From a checkpoint of a small transformer trained on Wikipedia: vocabulary 1102, no biases in attention or MLP.
Each number is 50 + 12 x the weight over the matrix's rms, rounded and kept within 0 to 99. Layers, rows and columns count from 0.

# layer 2 MLP up, 576x192, rms 0.122, rows 275-347, columns 96-143
55 43 45 47 53 33 47 39 45 44 44 61 60 40 66 43 65 44 32 48 60 49 42 68 60 46 49 45 45 51 74 42 53 42 43 47 74 36 54 57 45 61 44 52 43 47 56 50
40 43 14 67 52 59 65 63 62 41 30 61 50 42 41 53 46 27 56 58 53 60 69 42 55 39 52 46 58 20 59 56 68 58 56 21 54 62 36 34 46 54 47 41 64 57 49 49
43 73 57 39 47 44 53 09 32 51 63 53 35 39 79 38 54 53 58 29 51 49 54 55 61 54 58 48 43 33 57 64 46 59 50 76 38 69 58 36 52 63 55 43 40 68 56 59
55 68 55 42 39 57 37 25 45 42 47 59 61 48 46 45 45 32 35 54 43 51 54 40 55 54 53 46 57 65 50 43 34 57 53 60 32 45 54 56 43 52 59 66 41 59 32 65
62 47 70 39 76 71 70 79 52 48 57 43 58 55 51 52 44 37 53 52 52 32 65 73 63 62 45 47 63 73 17 46 75 39 46 30 33 15 60 73 55 37 85 67 50 38 42 10
45 67 45 71 61 34 49 49 52 62 59 65 68 07 55 61 45 50 28 54 46 52 53 64 41 46 50 57 44 46 69 43 60 47 63 52 64 38 47 22 41 65 55 46 71 55 49 48
41 49 36 65 72 42 60 74 58 45 40 42 53 54 55 72 57 63 67 59 66 35 51 47 50 29 49 59 56 52 47 63 46 48 53 58 45 67 38 48 45 36 40 50 56 69 47 48
56 29 39 51 44 44 51 21 32 67 62 33 35 45 53 53 51 51 33 48 54 30 52 61 44 64 37 67 30 57 69 42 47 49 42 41 41 58 47 45 42 50 63 45 35 49 63 47
42 50 57 55 50 60 55 74 47 53 52 37 45 40 49 39 59 46 48 40 29 37 54 50 57 61 62 73 57 46 48 34 59 37 54 59 41 43 70 36 52 68 40 56 42 60 44 39
56 41 75 53 57 50 27 63 41 60 51 47 53 64 70 90 50 44 63 69 27 64 53 29 31 59 42 23 31 62 29 44 63 65 66 57 87 55 54 58 47 63 51 47 44 73 69 60
33 61 70 44 56 57 43 61 40 64 52 53 31 34 55 39 55 55 45 40 68 54 52 62 28 52 51 34 37 68 46 53 55 57 65 46 21 42 67 28 55 51 45 71 44 48 59 48
41 14 46 51 52 51 39 50 45 66 57 45 60 62 56 57 52 65 49 42 44 40 72 48 72 46 58 52 47 47 51 42 49 66 31 64 32 51 63 32 52 49 42 34 55 64 40 35
38 27 58 63 46 44 72 42 66 64 52 73 54 55 65 57 31 35 46 40 50 59 72 49 57 39 45 40 33 39 36 28 24 45 69 59 44 50 35 42 29 66 45 55 49 64 47 38
60 42 23 43 99 46 67 49 36 57 60 67 60 33 31 29 29 43 40 43 34 54 41 36 43 49 66 57 39 37 32 52 51 59 62 62 63 50 64 53 41 28 50 29 48 40 27 32
28 68 54 52 68 48 45 70 53 55 71 43 54 45 66 45 62 58 60 59 49 49 37 47 36 23 39 63 77 48 66 62 46 61 41 54 40 45 45 41 44 53 46 40 62 60 74 32
52 35 58 53 50 69 67 48 51 55 48 56 27 44 65 53 51 52 25 41 49 65 52 43 38 61 61 60 50 42 40 59 53 61 45 53 35 43 43 53 42 55 48 53 53 41 54 45
54 50 56 52 35 45 66 48 43 73 67 34 40 54 46 64 61 46 85 63 44 43 28 61 36 51 54 49 43 43 43 72 45 67 51 55 24 60 52 62 52 39 66 45 54 41 53 70
59 49 48 56 46 59 58 60 43 79 55 35 54 41 54 31 46 20 67 39 39 41 56 29 43 47 32 56 31 29 43 63 55 52 48 78 63 65 48 32 36 58 54 45 31 60 54 42
51 38 48 67 48 53 53 45 57 35 68 43 55 29 40 37 41 53 44 58 53 47 69 62 34 22 66 39 58 37 35 27 65 33 71 34 61 34 40 76 49 48 63 69 45 82 62 55
36 63 51 34 41 38 45 59 41 70 37 37 36 44 49 68 44 46 63 63 61 51 35 69 51 94 33 54 47 32 57 34 64 55 50 34 45 40 46 24 67 63 61 43 47 52 45 45
54 60 42 66 43 46 63 68 37 48 22 52 67 56 49 44 44 37 64 25 51 60 57 45 47 03 55 42 52 48 42 54 33 62 55 45 25 50 31 49 70 76 49 28 63 51 60 56
51 58 44 57 44 56 41 53 40 40 57 52 58 55 51 58 57 58 66 55 62 28 43 56 38 55 45 57 52 45 65 46 35 45 68 46 35 36 29 53 46 56 44 66 55 41 29 35
59 57 44 73 26 39 55 44 42 54 45 68 53 58 42 50 55 48 44 58 49 63 52 61 51 35 58 61 57 68 29 38 39 62 59 45 44 66 49 31 68 34 66 43 54 63 42 51
35 48 46 45 37 57 46 52 64 36 57 41 50 67 34 40 57 26 57 43 45 68 35 33 63 67 42 36 59 65 29 65 54 18 65 54 36 29 39 55 52 62 35 70 20 86 51 20
57 40 50 46 50 48 51 68 44 47 46 56 65 56 59 51 65 45 69 54 62 54 32 45 73 46 50 42 60 31 40 36 54 67 50 58 47 45 35 48 64 33 62 49 45 37 55 50
52 32 54 56 50 42 51 63 60 35 52 46 35 32 52 53 71 47 67 46 44 63 48 48 64 44 48 44 45 49 42 54 47 41 50 48 53 54 44 40 35 53 37 58 46 68 41 28
27 38 58 31 47 55 53 72 72 60 51 53 68 51 43 42 56 31 57 44 33 45 40 62 66 57 46 76 56 57 38 42 43 40 36 26 43 23 45 45 50 50 58 34 59 40 29 32
47 39 53 38 25 42 61 45 76 61 67 38 61 37 45 62 54 31 42 52 62 38 23 35 48 34 44 58 37 56 64 46 75 24 44 48 35 67 54 43 45 60 37 45 39 68 39 55
40 47 64 38 39 66 77 43 49 37 42 43 57 52 49 57 46 41 39 47 66 47 25 67 52 45 34 30 60 33 77 62 53 40 28 50 41 52 43 54 61 41 55 61 51 41 10 30
66 70 46 79 58 44 58 35 44 53 49 52 57 36 52 54 47 32 54 60 49 48 56 43 40 50 33 26 48 49 66 51 39 69 65 32 39 29 57 50 38 51 61 55 64 52 70 47
52 58 58 44 71 61 37 55 61 30 53 66 49 66 48 50 66 37 60 65 40 43 57 45 64 68 70 61 53 59 39 42 42 49 64 49 41 44 40 27 45 63 53 45 41 52 38 59
33 60 38 34 62 50 55 47 50 32 37 41 71 36 64 48 31 59 34 55 48 34 58 40 49 48 54 42 38 50 51 42 34 33 30 43 33 34 53 51 30 59 63 46 32 83 38 42
39 55 55 31 53 54 48 42 58 40 44 53 54 51 41 52 28 27 50 43 49 63 55 68 49 17 55 56 43 57 63 58 74 34 59 36 36 38 41 44 41 62 77 46 37 63 57 23
41 55 47 38 55 36 58 44 51 56 37 45 57 56 46 41 21 66 46 50 43 51 41 49 54 33 63 66 46 47 44 70 43 52 58 49 19 82 55 66 38 56 47 41 48 57 42 51
57 41 29 62 44 66 63 53 51 73 62 58 60 53 66 41 53 49 51 29 38 43 45 53 58 44 46 62 54 41 56 51 35 68 42 35 36 69 46 62 54 36 57 66 42 48 54 58
60 61 53 54 66 41 45 52 58 74 51 44 60 33 59 41 68 62 63 69 50 53 47 66 46 43 54 26 52 47 53 41 66 62 49 34 52 68 67 26 40 38 62 65 55 52 60 73
40 55 58 57 27 17 56 46 51 35 75 57 73 49 42 36 69 43 53 61 54 43 27 55 65 45 48 45 42 40 50 39 32 39 30 56 38 62 41 41 55 59 22 57 67 53 40 61
54 39 55 45 36 70 28 73 47 47 75 47 64 46 46 55 38 54 42 65 42 52 43 46 47 40 54 45 46 79 38 72 51 71 42 46 41 37 39 41 48 45 59 53 41 60 47 35
53 45 54 31 56 38 46 55 48 37 69 49 45 41 30 55 49 65 47 40 54 34 33 46 50 39 46 66 67 67 22 53 39 53 47 57 38 50 35 47 65 65 58 36 45 30 43 36
44 55 43 57 28 53 61 54 33 67 36 50 38 68 52 51 58 66 31 37 47 38 57 52 44 43 51 39 37 42 36 51 41 52 61 50 29 39 35 49 45 57 42 57 39 53 56 42
62 47 49 48 42 68 55 41 45 69 62 46 66 43 58 48 47 44 64 54 62 46 21 60 39 39 56 58 61 63 52 59 46 55 64 40 56 52 39 50 64 42 54 39 31 59 72 39
41 46 39 60 34 60 54 52 27 63 64 44 42 60 70 39 42 47 42 24 55 50 34 58 45 30 50 57 47 51 75 65 33 47 32 70 52 56 56 63 32 56 47 57 44 38 54 48
66 55 80 50 33 54 37 43 65 53 40 51 61 62 65 53 58 30 44 34 64 48 37 57 56 41 55 44 50 58 52 30 41 54 46 42 55 28 64 54 43 61 38 42 66 59 35 44
64 63 83 50 38 46 51 61 59 30 62 39 45 54 39 36 53 45 40 31 45 41 53 71 52 61 46 49 65 27 62 37 50 55 69 32 27 49 50 33 54 37 48 42 56 78 42 37
46 36 51 67 59 42 46 45 53 60 46 37 45 59 57 29 53 42 45 43 54 42 82 49 44 41 46 61 45 44 49 54 52 74 27 52 31 29 35 41 49 74 60 39 45 61 40 37
47 58 54 56 60 33 59 49 47 67 54 44 65 34 40 41 51 55 33 39 50 35 51 25 63 29 60 49 68 65 65 40 65 65 46 59 38 30 08 41 53 52 69 51 49 38 61 51
55 47 47 65 31 42 48 65 49 52 60 54 72 49 31 51 52 59 44 49 38 44 39 58 58 41 70 28 55 56 34 68 45 46 47 56 31 47 67 30 61 46 57 51 54 50 60 53
47 47 49 41 48 47 37 62 42 53 62 53 35 57 53 57 30 71 65 62 60 69 41 45 55 74 55 40 51 50 47 38 57 53 37 57 88 62 34 44 47 45 55 58 31 41 58 64
57 69 64 28 63 62 55 72 47 54 56 50 53 44 47 48 56 49 67 29 64 48 40 46 74 66 61 45 68 31 44 46 50 27 41 58 41 32 78 61 61 49 25 44 52 23 47 29
46 42 29 58 47 61 34 49 34 43 56 58 32 49 29 44 70 39 53 42 45 46 59 60 41 44 62 29 62 49 35 47 57 46 40 38 44 67 80 43 21 35 39 50 49 44 57 45
52 38 39 62 41 48 58 45 49 54 72 26 52 46 55 52 73 56 42 56 70 57 48 37 61 56 36 67 31 33 45 57 49 58 37 56 43 65 54 30 54 48 57 50 48 48 42 39
56 59 35 52 54 36 72 62 41 50 66 42 37 54 63 45 42 45 36 46 33 58 49 39 77 66 63 29 53 54 55 56 56 46 25 52 39 55 47 49 46 33 65 41 57 74 50 39
47 49 49 54 23 45 60 56 41 59 64 28 51 75 61 41 50 52 45 22 71 64 34 51 55 43 55 47 40 52 52 60 33 61 21 45 41 51 54 44 48 50 66 61 57 50 60 50
42 49 69 63 78 62 67 33 68 36 12 60 44 55 67 64 44 73 38 47 54 56 57 39 37 41 35 26 50 56 51 62 50 52 44 47 32 43 56 29 34 68 72 69 53 67 42 57
55 64 67 42 35 35 41 39 49 61 76 53 42 53 28 61 69 55 50 39 46 45 62 51 59 36 45 49 41 40 46 59 75 36 47 38 56 42 37 46 51 56 45 48 43 64 67 42
42 65 39 41 47 62 62 49 56 61 42 33 37 55 48 55 73 46 45 41 41 62 58 56 55 44 29 57 61 40 48 62 64 48 55 58 49 54 38 38 52 54 64 67 56 28 50 49
51 45 39 49 65 46 34 41 70 56 33 39 36 83 61 30 53 69 49 45 35 49 67 47 46 50 49 39 42 29 41 23 70 37 44 39 48 41 52 67 43 48 29 60 46 58 61 56
44 39 45 60 37 40 54 47 65 57 55 68 65 59 37 69 30 40 45 64 41 88 41 57 54 65 54 48 61 49 60 44 79 60 45 69 54 37 55 57 59 62 63 57 43 52 57 19
45 56 53 51 27 49 46 49 50 37 64 64 55 60 53 51 79 37 41 68 34 52 60 58 40 59 63 59 58 47 47 58 45 46 46 50 47 62 41 36 62 63 42 54 38 54 45 43
35 39 34 50 46 50 56 40 44 65 66 53 79 37 57 61 80 66 36 72 59 35 36 28 62 55 53 49 36 65 42 54 48 62 45 34 43 69 76 45 23 35 59 40 57 35 27 58
51 56 41 46 54 51 64 46 51 49 53 43 36 48 56 45 46 58 51 53 62 44 34 42 63 44 54 59 48 52 48 55 31 38 49 45 43 46 49 47 40 27 53 42 31 31 33 61
58 44 70 64 53 77 56 59 40 46 39 67 47 15 79 49 49 42 36 34 51 48 52 32 56 63 49 50 48 37 76 37 33 41 44 55 49 48 29 37 38 49 75 58 58 42 49 40
27 56 39 34 72 32 43 42 57 55 59 39 56 51 58 54 42 54 57 39 30 55 50 26 58 36 47 52 66 61 51 48 56 42 50 58 75 40 71 36 45 48 56 30 36 40 68 41
62 69 57 47 26 61 59 42 64 44 48 38 64 33 47 37 33 43 53 42 43 61 61 38 48 46 53 66 60 55 45 55 25 52 48 53 39 35 47 50 30 50 53 59 50 62 56 51
31 52 50 23 57 53 62 51 49 63 66 41 46 42 18 44 64 62 41 47 65 64 50 36 65 58 59 65 43 66 53 67 48 40 43 49 52 56 45 39 44 54 40 38 48 77 54 43
41 57 37 53 34 64 57 55 45 42 41 45 49 31 49 57 38 58 44 57 61 64 63 39 57 73 41 66 40 44 53 50 39 55 43 57 58 64 46 63 41 36 60 29 37 39 49 37
68 46 27 61 58 50 57 45 61 54 60 51 52 41 57 61 17 70 55 57 42 63 62 49 59 40 79 33 34 51 58 58 48 51 59 58 50 42 63 55 39 45 58 46 50 47 80 41
51 38 53 48 55 57 17 10 56 36 46 57 52 46 34 40 52 68 87 44 67 73 41 41 51 58 62 31 69 72 38 60 52 50 41 29 40 31 49 36 55 60 51 61 42 71 44 58
53 20 62 58 67 45 42 51 45 37 71 55 62 34 34 35 46 46 45 48 51 37 46 49 20 60 49 71 71 32 39 53 48 67 62 40 46 48 52 60 54 68 39 57 62 53 60 38
39 24 51 64 53 47 69 56 49 48 68 52 67 48 52 62 58 49 45 42 49 57 54 61 47 49 48 57 35 58 46 48 51 43 55 71 55 47 46 29 68 49 57 32 54 70 49 68
40 51 52 51 57 50 43 66 47 37 46 67 51 56 66 45 79 44 59 46 34 57 47 56 37 28 54 65 56 38 63 59 31 34 67 70 49 52 40 59 38 33 57 53 71 51 60 43
36 50 53 53 58 54 46 52 34 10 46 37 74 51 38 56 34 53 25 60 51 42 34 34 58 55 50 47 52 39 56 69 22 36 35 64 48 43 57 37 51 45 70 72 27 51 10 52
48 51 50 36 78 80 75 49 19 42 73 62 49 57 57 63 53 45 53 52 69 51 57 64 51 50 51 57 39 39 51 61 47 51 47 67 44 42 41 38 39 64 78 40 45 27 54 31
# layer 2 MLP down (transposed), 576x192, rms 0.104, rows 275-346, columns 96-143
27 49 54 42 54 64 51 44 51 41 43 61 49 55 36 41 51 44 62 48 44 45 55 68 56 35 51 55 48 72 65 49 27 58 48 44 56 54 34 39 60 59 41 37 38 61 44 77
53 63 57 50 42 50 39 45 32 44 78 41 45 58 61 28 57 58 35 55 54 48 42 49 42 56 65 63 49 54 54 52 54 54 34 55 55 57 48 54 44 63 44 42 35 48 57 34
23 56 41 62 45 50 65 65 49 68 59 33 32 59 49 42 53 51 42 47 58 45 74 56 32 52 58 44 45 32 71 44 88 44 50 46 60 34 46 33 46 69 48 61 51 51 31 53
59 45 52 56 48 50 43 50 63 45 50 27 35 60 55 47 52 67 69 46 67 51 51 45 63 67 51 48 45 38 37 54 75 45 71 51 76 41 46 45 41 53 51 48 60 47 63 63
65 65 50 41 45 53 52 31 58 73 60 18 46 55 46 35 52 60 58 38 50 35 49 70 36 00 54 56 50 46 60 59 45 37 50 64 45 72 49 41 70 46 61 26 59 32 45 59
39 25 59 44 43 42 40 52 44 34 34 31 58 57 43 27 46 49 66 59 57 65 30 25 62 62 43 51 60 41 21 52 44 46 23 51 47 52 51 56 57 25 71 51 63 52 55 31
41 47 68 62 61 51 60 43 65 73 44 57 39 21 36 56 44 63 55 63 69 42 24 75 60 56 48 38 50 57 62 48 41 41 66 63 69 70 37 41 61 36 54 56 57 46 43 81
37 76 40 66 66 46 53 49 85 80 54 56 65 39 33 54 61 39 40 56 41 51 55 75 41 63 41 42 34 43 55 40 62 35 53 75 46 53 55 43 54 26 65 69 34 45 67 51
46 47 45 49 19 58 50 40 69 62 43 62 53 24 45 68 62 40 48 54 42 34 51 38 42 85 47 66 56 50 46 47 37 41 43 54 61 65 57 26 60 46 35 58 62 55 53 41
58 56 57 37 34 39 64 44 57 44 41 39 47 60 34 46 54 56 46 40 68 47 36 63 67 34 81 56 54 54 69 60 51 43 43 40 42 72 47 67 48 48 39 58 57 39 40 36
50 46 32 46 36 28 76 33 41 45 43 56 46 66 31 42 43 57 62 66 41 46 31 31 45 52 65 70 55 44 50 46 47 56 29 56 82 69 35 53 55 53 63 48 58 60 52 52
55 53 43 50 68 48 57 50 72 48 41 53 46 36 58 36 51 32 53 40 44 39 57 61 47 40 44 60 71 49 52 29 38 52 54 40 58 37 53 59 36 29 49 40 58 31 41 40
52 62 62 55 33 39 57 50 57 43 54 51 43 37 43 38 53 64 66 55 48 56 55 36 56 53 60 54 59 40 65 49 38 40 45 41 43 41 45 33 33 42 71 26 51 54 47 35
41 52 65 33 35 58 42 37 53 60 53 44 41 35 53 77 64 52 62 42 80 54 40 53 59 51 42 42 50 47 63 46 55 65 60 62 31 39 56 53 20 47 48 70 48 59 54 35
70 26 55 46 50 62 73 62 45 59 32 59 46 46 43 67 37 45 38 61 53 42 47 70 48 39 46 44 60 45 43 55 46 50 54 58 53 48 39 51 59 68 55 51 51 31 47 61
71 32 50 53 18 40 59 57 47 49 52 59 77 73 62 43 58 58 25 52 54 49 68 51 42 53 57 56 69 50 61 50 51 57 39 68 82 56 32 52 53 40 45 53 46 55 39 54
40 51 42 46 64 66 40 46 45 41 35 57 59 37 55 37 36 45 34 19 48 63 62 38 49 58 37 47 58 59 56 47 74 36 38 53 64 48 52 39 44 51 37 62 50 51 46 51
57 37 64 33 49 60 40 51 73 42 62 48 40 35 45 53 30 71 49 68 59 52 57 58 42 47 62 46 53 53 62 39 48 35 56 28 51 54 67 58 62 40 44 46 53 57 53 42
51 66 59 36 43 91 83 50 31 74 49 42 60 59 31 45 53 52 59 35 39 45 43 65 47 46 52 58 50 50 35 41 34 61 57 69 54 31 47 37 26 57 44 50 62 40 27 51
56 38 41 58 41 58 69 28 59 38 36 59 58 43 36 41 30 37 40 46 55 52 48 44 44 01 40 50 40 52 38 53 48 48 61 54 45 65 53 65 28 38 34 56 46 38 18 50
60 37 68 37 55 61 52 60 41 58 54 53 51 43 56 57 55 51 64 47 48 45 56 40 50 51 48 60 43 48 42 44 40 54 32 54 57 61 53 53 37 49 58 40 40 41 45 52
76 51 52 46 52 27 40 26 49 57 49 26 58 30 55 58 65 45 49 65 53 56 45 59 48 35 40 44 39 42 73 61 32 69 71 42 52 65 40 47 44 65 41 56 56 37 47 40
62 70 57 50 49 55 38 61 63 50 51 56 46 40 71 45 62 50 39 70 54 35 52 60 65 76 43 61 54 36 66 54 49 49 56 75 44 51 29 55 70 40 44 48 31 33 50 73
54 51 37 26 32 36 23 53 69 19 59 50 27 53 54 62 48 44 83 40 49 36 43 50 92 41 45 43 39 62 27 55 42 49 68 42 57 24 80 22 23 46 34 45 35 66 48 37
35 42 69 75 80 33 51 35 46 22 50 43 21 41 43 48 47 51 45 72 39 36 60 48 39 43 58 30 54 37 52 48 58 42 54 31 48 54 49 52 42 55 59 77 47 46 41 51
30 55 42 44 69 43 57 53 43 54 52 51 70 68 51 46 46 47 37 45 40 46 40 50 35 65 35 63 48 36 53 44 46 68 45 55 41 45 49 43 55 37 52 40 58 42 47 72
52 50 43 70 55 47 63 34 69 70 71 15 68 64 48 56 46 36 66 59 42 55 54 53 40 41 50 52 32 54 26 42 57 68 27 18 59 49 49 47 41 49 47 32 52 42 48 57
38 57 46 50 44 57 56 51 28 31 37 60 50 57 58 65 53 65 66 66 26 63 77 44 40 73 65 48 45 49 57 47 34 67 53 54 62 38 46 58 53 42 36 52 64 47 26 57
40 37 33 56 52 44 42 62 46 56 68 41 56 39 62 64 46 50 66 49 29 46 47 47 47 67 61 54 54 65 30 40 62 56 50 48 36 56 55 38 54 55 44 37 42 66 69 69
46 45 50 49 73 55 54 62 47 41 53 23 53 57 48 53 65 63 58 51 31 53 47 54 33 52 45 55 46 70 50 37 46 50 59 68 30 41 46 52 60 45 55 40 58 77 43 47
85 66 78 58 39 39 55 34 49 64 51 59 64 75 61 58 37 51 63 32 54 51 56 55 72 44 54 73 45 66 29 70 56 50 60 52 27 57 39 54 76 44 52 48 34 61 50 54
54 39 34 52 49 33 44 58 50 63 87 57 46 65 45 57 36 44 57 49 20 62 35 42 70 51 40 53 52 66 37 36 61 35 50 31 38 33 30 43 44 46 47 36 52 38 38 51
40 45 68 68 51 46 56 40 51 49 38 52 52 75 58 63 60 60 68 59 39 46 52 72 42 33 52 51 55 37 38 45 60 49 43 49 39 45 67 54 52 58 47 41 55 34 48 55
38 33 44 45 49 43 32 33 48 36 43 51 20 39 51 54 45 34 46 52 43 65 46 40 43 37 49 53 52 47 39 55 46 60 30 62 51 56 64 57 54 46 56 46 76 46 46 42
57 49 36 61 42 36 40 48 54 61 55 51 33 47 40 42 42 57 63 40 50 40 56 61 58 56 49 60 48 41 20 77 50 44 55 59 44 75 46 58 52 43 48 63 41 44 56 63
40 27 62 58 56 50 52 48 65 44 45 48 63 49 55 40 46 35 50 35 66 51 69 35 48 64 43 49 39 69 35 48 46 59 67 43 57 66 52 42 57 57 41 50 33 52 35 48
55 52 60 45 46 63 47 56 62 62 36 67 38 59 56 53 53 38 46 53 43 54 57 54 26 40 45 44 54 57 60 67 45 66 43 43 60 57 70 44 48 60 59 45 60 58 54 45
63 63 64 59 53 51 40 52 53 53 71 45 40 50 60 66 55 49 63 50 70 44 32 50 28 47 51 70 43 51 40 46 40 64 55 49 66 51 59 52 53 41 50 28 65 45 62 46
53 46 44 58 34 64 36 59 47 47 39 66 50 37 59 54 60 45 48 66 42 48 44 38 37 45 46 35 49 58 67 42 32 44 51 49 40 51 55 59 44 42 39 28 46 55 59 52
56 49 39 55 55 59 64 39 41 41 31 51 34 56 56 46 52 68 61 52 56 16 56 63 30 46 54 39 34 53 47 50 55 41 63 65 50 34 28 72 32 34 54 57 56 69 28 45
32 48 77 48 64 47 41 50 49 45 57 62 32 49 63 46 53 66 40 48 38 65 38 66 60 55 43 45 42 49 45 50 51 45 39 46 54 57 44 65 60 46 38 49 70 55 29 62
44 50 49 64 42 53 54 46 42 41 45 38 62 46 53 46 47 51 55 58 63 59 54 34 40 54 60 42 52 49 31 35 47 65 63 34 44 42 50 39 39 39 59 46 54 51 64 64
47 42 49 52 33 55 51 38 71 49 34 74 55 45 48 42 68 60 55 39 47 73 57 59 33 74 46 36 68 36 35 27 55 45 57 41 26 48 60 44 47 59 40 48 55 53 63 27
27 40 19 65 43 46 38 56 53 52 64 56 56 65 41 27 62 50 45 58 51 43 41 45 69 55 50 53 59 45 54 53 61 36 41 57 35 60 54 48 20 41 40 52 54 50 63 58
52 58 25 65 46 57 49 47 13 35 56 69 70 58 45 44 55 27 45 53 44 39 63 48 77 49 20 56 30 51 49 71 51 52 45 50 62 55 68 38 40 63 48 47 57 52 32 54
46 43 55 47 32 26 50 52 37 81 59 54 40 48 66 63 20 58 45 50 46 40 59 67 27 52 51 48 50 46 57 47 59 54 50 48 66 54 34 67 60 58 65 49 46 52 83 29
60 61 68 44 61 60 43 40 65 42 56 45 42 33 59 47 39 33 40 43 54 43 52 68 65 42 42 48 40 54 56 58 40 64 54 50 74 56 54 55 42 73 46 55 46 64 43 59
48 54 43 35 50 49 48 41 41 45 45 57 48 50 70 44 55 54 46 35 53 63 69 44 52 50 37 34 62 38 39 73 50 35 34 53 50 71 23 47 28 53 39 22 67 47 63 53
48 62 46 44 54 62 32 46 29 51 56 57 49 51 45 46 44 45 55 47 45 63 47 45 47 50 37 54 48 30 51 57 53 58 61 36 49 53 52 17 70 51 43 42 49 34 44 62
44 37 67 58 72 43 68 40 68 40 41 56 59 63 69 42 48 60 54 51 61 51 42 49 68 61 51 55 61 46 53 68 57 59 61 54 55 41 37 51 58 31 64 70 33 39 49 36
55 74 38 47 78 58 54 56 42 36 45 31 55 43 57 47 64 46 49 44 24 46 60 36 28 61 46 52 34 33 33 27 68 32 41 75 68 79 58 69 44 80 41 61 54 78 57 52
54 53 56 50 46 52 49 47 50 55 64 44 68 51 50 67 57 57 59 37 63 54 47 59 39 72 45 60 41 50 26 47 51 64 71 46 55 43 49 54 62 47 46 53 61 23 49 54
26 54 35 50 62 40 55 73 39 51 40 56 55 36 44 32 39 74 90 66 46 54 52 42 34 52 48 18 35 50 45 24 56 32 57 46 43 47 45 47 34 44 54 46 66 26 43 40
46 52 43 49 55 60 67 51 42 34 47 57 51 42 44 77 61 38 56 38 41 51 47 72 49 45 56 53 54 68 45 52 51 45 54 61 54 43 57 40 38 44 22 48 53 40 63 59
54 36 56 57 54 57 43 55 43 43 17 64 43 50 42 40 33 47 56 66 61 41 35 32 59 49 46 51 59 47 47 53 35 41 53 68 39 57 37 51 55 38 49 50 30 69 37 57
50 53 18 45 40 54 44 61 45 58 38 41 29 41 55 52 27 60 42 61 51 39 60 39 56 64 60 57 62 60 49 41 60 41 51 41 47 46 61 43 44 39 42 34 59 41 57 33
52 35 28 61 24 45 53 60 31 61 38 46 61 32 40 71 44 48 18 56 66 55 49 43 36 73 43 65 43 46 51 70 38 57 48 55 54 58 33 47 56 62 62 55 50 60 40 35
65 44 73 51 48 51 33 56 45 45 40 43 54 53 54 42 69 74 58 50 50 29 54 59 59 10 47 50 30 52 73 72 24 59 45 34 64 47 37 25 42 44 42 39 63 65 41 63
44 38 54 28 33 34 60 46 59 40 39 45 34 42 38 63 46 55 71 53 43 53 64 55 49 25 62 56 47 63 37 39 53 63 64 45 65 41 58 59 29 34 56 60 45 65 48 50
46 62 64 38 56 47 43 61 61 46 33 54 37 58 49 35 41 41 58 63 61 63 37 64 51 53 45 48 66 55 70 51 54 42 47 55 59 36 41 48 48 44 57 75 39 60 49 51
43 60 56 67 53 38 49 42 45 50 62 68 50 41 70 70 56 47 52 56 39 40 75 74 51 49 62 34 64 39 53 50 61 53 57 41 76 46 46 56 46 62 44 52 60 57 55 33
29 33 36 37 36 46 38 53 37 46 53 65 36 66 57 42 61 50 59 48 48 57 51 54 45 51 45 59 64 48 62 65 43 45 68 50 38 63 52 39 37 46 57 80 39 53 37 80
66 47 46 54 55 42 36 52 24 74 50 61 46 49 52 40 43 41 44 56 61 29 44 44 42 55 49 53 37 40 40 41 12 53 48 53 49 52 39 65 59 58 44 39 60 68 30 59
58 41 54 57 55 44 40 32 38 51 48 44 59 64 51 36 38 38 43 53 63 57 34 63 53 46 47 32 45 41 42 25 40 50 27 40 47 54 49 64 56 44 59 43 59 56 40 46
52 44 35 53 71 57 66 63 53 67 57 54 49 51 50 50 63 65 70 57 57 30 58 62 50 71 39 60 59 46 72 34 44 60 78 52 71 71 43 49 61 45 52 49 44 52 42 46
64 61 67 52 52 41 39 44 82 55 56 46 44 52 50 31 40 25 59 59 50 35 38 63 65 43 59 43 39 54 28 45 53 49 70 37 25 46 46 43 72 45 29 62 68 45 75 43
31 66 47 55 47 47 35 46 47 56 39 57 56 37 40 36 70 43 54 25 59 37 28 33 48 42 30 39 61 46 43 42 49 48 54 50 26 56 45 44 62 49 45 77 33 50 27 30
54 51 52 34 55 57 47 66 38 51 50 62 45 49 41 50 63 82 60 10 41 31 48 62 47 85 49 46 45 50 73 50 03 55 43 35 61 54 53 53 29 63 48 36 40 53 49 67
51 50 51 63 60 58 47 38 53 61 52 58 63 48 57 43 62 31 57 74 38 79 40 32 40 46 37 27 46 56 42 39 59 58 37 49 29 70 42 38 53 42 53 49 60 34 34 77
63 64 44 59 57 55 30 40 49 66 51 63 36 63 46 55 47 55 51 56 64 62 51 67 54 41 58 31 69 38 49 59 39 56 39 31 56 54 46 71 55 56 53 53 50 39 59 66
23 44 36 45 23 45 45 70 32 53 39 26 64 73 68 55 67 51 55 48 56 63 58 31 38 43 52 49 29 50 42 53 56 55 52 61 35 57 56 66 24 36 64 47 37 63 59 71
45 36 51 40 57 41 48 50 40 50 38 36 43 70 41 60 45 50 63 51 35 45 66 67 53 60 67 64 54 48 60 47 44 59 45 42 43 36 70 44 61 43 43 61 50 54 47 50